From a checkpoint of a small transformer trained on Wikipedia: tied embeddings.
Each number is 128 + 32 x the weight over its row's rms, rounded and kept within 0 to 255. Layers, rows and columns count from 0. The size above them is the row's rms in percent of the matrix's.

# layer 7 MLP gate, 1536x576, rms 0.0484, rows 815-836, columns 192-239
size [105 100  96  96 101 102  98  94 102 102  98 102 110 103 102 100 100 101 101 100 104 103]
[[ 87 145 109 123 124 117 142 102 101 192  62 143  94 110 129 156 161 206 146 144 120  92 123 112  95 163  95 132 125 121 131 140 125 120 151  96  90 128  94 187 114 118 165  60 139 121 188 102]
 [ 81 111 157  50  92 112 120 142 177 143  94 101 141 111 157 191 126 158 122  64 100 122 113  73 142 129 160 196 115 120 109  78 133 144  83 126 115  75 109 172 103 139 112 104 114  97 134 116]
 [119 122 160 126 103 136 201 109  99  94 150 144 150 146  75 141 130 113  87 156 108  45 184 150 135  95 152 132 140 109 106  78 178  98 178  83 106 169  90 178 144 156 114 160 136  93 109 196]
 [122 140 128 150 137 105 119 111  70 160 138 181  62 132 187 137 123 147 106 154 124 143 211  96 147 142 108  91  97  88 141  84 115 112 151 133 131 128 139 126 175 135 110  59 171 167 127 111]
 [152 103 140 149 144 121 184 122 191 148 148 110 167  60  96 162 134  92 109 113 116  85 134 112 105 143 131  78 106 153 162 125 123 115 150 100  65 194 109 153 167 143 131 113 164  65 145 110]
 [210 118 108 147  93  70 126 151 146 254  84 125 131 140 174  87 154 112 100 104 156  98 113  90 144 172 124 145 130 142  98 128 143  74  81 104 118 155  98  80 117 127 117 146 159 187 104 121]
 [148  83 110 143 132 124 109 208 134 128 121  84 151 143 138 170 183 171  45 153 142 201 127 119 179 106 152  94 148 123 111 145  95  61 114 168 162 155 167 129  80 152 135 174 170 114  87 132]
 [178 125  94 155 132 122 173 112 150 132 119 100 132 150  98 139  70 135 158 140  95 148 111 170  87 154  79 179 130 134 131 129 196 119 136 150  67 126 128 103 141 113  97 168  66 118  94 153]
 [152  89 112  93  76 120 156  95 132 144  69 175  85 141 175 222 155 125 162  84  67 121 102 143 104  87 100  92 123  95  85 166 140 110  68 144 152 203 108  83 160 145 168  89 166 160 154 151]
 [138  88  70 154 181 136 112 151 137 176 190 163 176 142 155 170 166 147 153 122 130 124 205 135  58 143 138 127  77 104 134 137 118  84 139 178  84 145  39 107 111  73 107  92  67  97 134  93]
 [142 113 128 132 168  94  92 138 115 158 143  87 136  99 141 118 122 116  97 123  98 154 189 126 165 113 136 166 129 121 123 138 139 128 136 144 176 171  76 121 172 124 181 111 135 146 131 201]
 [136 157  98 122 179  75 165 124 132 173 167  99 130 126 143 163 140 151  70  84 122 147 139 126 159 198 183 141 119 132 145 132 119 184  82 167 172 179  98 128 112  99  97 186 143 153 138 109]
 [129 100 150 123 179 150 112 167 129 120 139 200  84 146 152 169 138  90 105 130  78 176  92 100 118 152 119 103 152  86  75 100 134 160 125  43 109 130 103 124 121 103 143 138 194 137 169 120]
 [107 146 138 116  93 100 139  95 175 126 166  95 188 178 138 138  80 129  86 119  42 118 109 139 147 131 128 149 155 121 115 107 142 105  99 103  94 116 113 196 151 102  71 145 129 187 144  69]
 [134 117 173 158 105 115 141 120 124 172 102 159 128 127 149 133 117 152 144 169 193 150  96 121  88 133 126 120 104 150 101 119 164 115 107 158 137 119 185  92 185 125 152 157 172 127 160  83]
 [ 51 136  81 119 148 145 193 109  58 129 137 143 121 140 134 122 152 128 107  58 167 152 179 106 136 172  60  80 160 100 206 146 121 135 131 131  95 126  96 126 190 113  65 123 149 109 114  96]
 [108 161 103 103 155  98 134 112 137 145  75 110  87 111 154 103  92  81  91 113  63 126 185 111 168 144 160 122 131 112 135 125 130 164 101 107  97 113 143 129 120 131 112 154 168 128 108 162]
 [132 104 168 106  85  76 105 145  58 142 161 122 130 165 110 218  77 164 100 144 113  96 164  92 161 102 100  93 109 175 115 137 106 171  95  99 148 169 165  88 107  84 134 162 151 168 142 110]
 [130 167 161 149 140  90 133 148 133 109 174 121 121 146 119 167 140 187 134 115 164 179 106  43 104  98 169 138 154 159 112 103 121  89  93  72 165 148 109 138 103 106 120 113 195  64 127 123]
 [ 81 142  78 162 160 135 109 138 145 120 101  39  72 138  68 155  66 149 111  77 177 134 104 141 109 144 157 139 114  83  92 126 226 147  60 142 181 128 114  94  87 106 122 152 119 114 151 133]
 [118 141 138 146  97 149 146  93 127 170 127 130 124  82 131  99 140 107  67 121  99  82 153  96 133 117  81 135 156 150 148 119 179 108 118  76 155 110 107 128 192 130  66 120 149 156 148 132]
 [183  73 133 125 107 144 163 139 189 127  85 134 122 142 163 166  85 142 164 104 105 120 175 184 117 125 179 139  78 125  98  88  94 142 119  83 113 129  89 218 133  76  93 167 154  86 151  98]]
# layer 7 MLP up, 1536x576, rms 0.0521, rows 815-835, columns 192-239
size [102 102  92  94 102 101  98 100 106 103  93  99 104 103  97  97  97 102 101 101  98]
[[107 152 187 177 129 132 167 108 141 152 138 171 137 191 157  70  65 101 108  92 134 117 142  65  89 130 122 113 158 154 147 137 123 138  84 110 165 111 146 138  80 130 154 148 129 100 138 157]
 [151 101 153 149 138 103 104  97 155 140 164 123 111 130  86  79 128  50 106 133 108  95 129 114 180 183 112 126 161 105 118 217 126 136 160 161 119 153 147 127 139 198 106 101 151 159  81 144]
 [159 121 155 138  95 106 126 117 127 168  79 153  55 122 114 122 129 164 113 121  49 100  54 124 142 163 110  70 113 123  91  95 164 135  79  93 138 181 182 157  84 171 157 134 124 129  99  53]
 [221  93 153 140 143 166 190 135 114 157 129 175 172 114 178 112 159  80 152 155 120  71 148 175 103 198 107 121 158 104 178  89 155 132  78  84 119 116 111 160 174 122  89 174  81 167 108  86]
 [ 97 138 146 147 121 111  71  64 127 109 170 105  93  96 124 102 122 111 146 121 108  93  94  47 153 138 142 143 146 138 108 116 103 119 120 121 133 134  74  93  92  54 143 132 147  96 119 192]
 [113 138 154 102 100 142 124 192  99 167 140 170  95  89 139 127 167 129  86 214 132 151 128 170 162 119 149 104 145 108 124 138 168 114  76 133 136 145 151  83  91 173 157 116 125 129 195 138]
 [119 128 131 121 124  47 156  68 174 132 118 187 120 145 169  92 148 180 130  78 124 181 100  46  57 116  72  90 102 100 145 170 128 115 130  60 168 146  83 111 165  68 122  76  82 141 156 151]
 [146 154  65 150 123 128 133 191 164 126  92 117 143 164 127 120  68 142 145  93  97 137 105 174  57 156  86 111 142 152 138 112 113 138 109 137 104 101 134 121 126 107 111 129 154 107  91 118]
 [ 54 144  63 105 142 159 158 113 135 182 114 121 109 101 201 131 104 152 111 171 121 145  76 153 150 155 113 141  91 129 118 130 127 131 202 136 164 113 121 155 181 133 127 136 132  67 132 158]
 [120 108 117  63 137 132 137  99 111 122 168 127 132 154  60 122  98 112 119 125 137  94 110 140 105 111  54 168 178 156 145 111 120 185 163 160 151 184 199 152 107 107  94 121 123 101 190 164]
 [ 73  97 112  80 139 183 116 121 129 148  99 110 153 177 156 117  52 112  69 159 193  66 136 134 161 137 125 120 152 113 203 139 222  82 157 145  67 186 143 183 137 110 172 174 119 109  98 143]
 [173 107 111 100 122 147 157 131 157 106  92 140 111 167 159 121 175  75 162 127 112 186 124  95 104 139 135 183  64  56 127 123 153 102 123 145 110  97 137 195 158  97 139 133 100 148  81  99]
 [ 99  79 146  93 104 189 108 151  94 138 113 135 146 160  71 143 110 167 205  87 124  97 123 185 159  81  98 136 199 102 203  98 139 117 173 190  95 114 129 106 148 117  72 143 112  96 117  79]
 [ 96 135 135  90  96 128 126 128 105  85 105 108 101 118 175  98 132 137 133 100 129 151 117 118  63 134 143  89  95 163 151 106 106 163  95 136 152 151  68 134 108 158  79 108 126 190 113 154]
 [ 76 139 145 135 156 134 115 133 140  78  89 121 159 163  87 177 116 136  52 137 189  95 137 146 102 130  94 124 148 107 198 150 154 121  70 157 149 126 125  96 141 118 153 113 119 137 147 135]
 [163 168 163 162 136 133 163 136 195 129 109 164  73 115 111 111 153  87 139 100 144 114  78 120  87 148 124  92 102 158 161 180  75  75 154 121 130  49 139 136 156 117  88 163 111 122  97 167]
 [155 100  97 122 157 108 155 147 145 169 181 151 108  70 160 193  83 202 165 118 127 120 165 115 104  90 128 127  89  93 115 102 128 148 168  68 105 111 104  71 105 105 195 116 182 171 107 120]
 [113 146 132 166 108 133 146 146 145 124  91 109 199 169 166 123 200 110  67 101 121 171 186 149 123 143 152 105  95 130 136 138 134 102 138 150 160 108 119 166  90 138 152 110 155 110 127 136]
 [151 128 131  95 161 115  58 162 154 151 152 106 147 218 110 108 127 166 106 104  99 140 127 125 165 145 100  89 121 147 102 126 154 174 186  85 110 194 175 140 113  96  83  65 114 120 146  97]
 [129 135 169 194 145  96  83  77 120  93 169 175 162  79 154 181 163 179 129  88 122 105 114  92 104 121 130 128 107 165 173 180 135  92 171  93  94  98 145 159  97 100 134 112 120 152 167 115]
 [141 157 135 164 151 105  76 161 185 115  62 125 149  91 137 122 158 115 150 114  95 201 106  92 118 147  86 125  92 182 129  90 108  90 106  72  86 106 113 128 116 123 160 103 144 105 160 167]]
# layer 7 MLP down (transposed), 1536x576, rms 0.0456, rows 815-835, columns 192-239
size [101 105  93  97 102 100  95 101 104 102  94 100 116 100 102  95  98 101 102 102 101]
[[125 148 131 170 144 141 176 164 108 130  57 167  75 174 152 132 128 124 145 191 154  75 105 117 161 130 174 164  83 162  77  85 142 164 132 124  87 100 109 117 147 141 169 121 132 201  99 115]
 [ 91 124  82 150 140 179  97 133 178 142 157 130 165 173  80 113  97 105 141 180 155 103 160 132 149 173 129 121 173 164 111 175 185  99 147 151 104 100 135 100 141 190 112 112 136 119 104 128]
 [126  48 134 120 104 132 170 138 121 158  69 129 127  90 130 176 120 157 151 139 171 160 106 103 155 121 167 126 127 107 140 103 185 136 102 174 165  96 143 141 178 138 116 159 139 178 116 141]
 [133 124 159 118 162 156 169 123 148 126 114 152 146 128 124 120  98 117 132 129 103 206  87  98 144 156 107 112 153  92 108 118 186  98 156 175 184  77  94 137 109 141 129 129 171 179 188 196]
 [ 90 114 146 136 104 113 159 117 142 110 148 153 139 158  83 136 127 162 132 127 127 125  85 170 142 120 111 117 137 160 181  96 125 193 136 136 216 119  95 161 139 123 199  98 184  98 193 111]
 [158 197 173 163 149 103 157 165 162 198  84  70 166 111 128 125  82 151  79  61  62  92 112 116  86  60 110 162  97 141 100 184 157 181 132 115 127 166  39 197 132 148  92 123 151 100  92 164]
 [112 125  68 180 122 100 132 119 162  71  92  73 140 136 124  54 134 129 174 104  74 131 147 153 135  81  78 117 111  98 141 127 139 139 114 146 192 153 195 131 177 161 105 154 151 109 104 129]
 [ 82 153 187 144  58 156 144 119 124 160 137 124 129 166 120 129 129 150  80 132 147 119 153 116 136 141 130 168 180 151 107 106 114  99 119 140 141 155 192 181 138 126 123 141 120 134 154 155]
 [141  96  88 174 209 140 108 114 151 127 136 151 112  96 111 184 152 148 184 130 137 224 132 125 130  93 112 166 104 153 155 176  99 101 136  65 139 141 144 178 171 138 134 190  74 148 132 125]
 [110 187 170 147 143  81 124 115 170 141 179  70 119 133 179 148 166 108 149 133 188 111 126 137 107 171 109 137  92 122 139 155 163  81 135 167  75 114 150  90  98 161 119 141 111 123 110  84]
 [140 103 145 105 106 145 149 109 112 150  97 127 107 154 158 143 144 154 114 182 161 103 141 155 115 149 137  90 173  98  78 138  42 129 103 146 110  92 170 101 140 136 170 129 171 152 129 150]
 [114 162 155 144 126 144  55 135 164 132 126 147 130 180  92 154 159 147 130 185 125 180 153 173 144 146 101 177 155 162 147 114 127 120 116  95 147 146 128 108  90 162  46 162 159 176 122 173]
 [109 147 118  90 168 106 174 181 137 180 102 189 102 125 140 183 170  89 104 134 133 136  86 117 126 180 130 103 160  88 110   1 120 193 174  64 138 145 138  99 111 164 141 162 159 173 125 117]
 [155 147 157 160 102  94  89 153 130  99 140 160 167 132  96 125 139 170 137 107 116 149 127 154  43 112 143 118 104 198 154 180 155 128 142  93 116 143 193 102 152 166 109 112 145 127 115 112]
 [171 147 163 142  80 167 148 122 126 156 100 158 122 130 187 137 107 128 121 102  58 108  86 188 175 133 111 129 100 103 154 150  87 146  75 144 144 181 151  61 133  63 140 145 121 171 138 170]
 [148  96  76 112 181 122 103 149 140 108 147 137 102  68 105 142 157  85 149 117  55 163 120 135 151 129 101 183 133 125 186 105 162 124 139 102 202 191 122 165 206 141 182 101 180  90 154 157]
 [112 124 137 147 201 119  92 151 126  89 119 112 136 130  96  87 124  53 114 125 132 163 114  82 119 135 149 131 158 136  96 144 133 124 117 173 128 159 171 160 134 120  91 157 216 145 102  86]
 [107 128 122 144  97 104 139 145 148  79 135 137 126 110 153 137 112 127  81 149 117  74 121 129 116 116  81  81  54 177  99 140 114 158 177 113  66 124 113 150 124 145  86 136 130 171 129 105]
 [106 137 140 124 130 155 130  85 147 132 147 116 105 140 155 109 160 132 108 125 174 119 165 125 166 122  74  93  95 153  69  75 116  99 107 102 140 194 109 128 125 171 109  91 118  88 175  90]
 [162 111 178 124  91 132 167  71 143 122 179 162 147 162 101 136 125  91  90 134 122 120 112  70 160 100 152 117 138 123 150 134 105 123 129 158  59 154 136  88  67 171 147 165  70 162 154 157]
 [ 42 102 111 117 106 110 113 106 113 125 185 134  66 166 187 161 109 147 135 148  87 121 135 157 134 151 143 177 106 139  54  91 103 129 112 198 170  81 168 133  84 116 140 129  91 126 153 153]]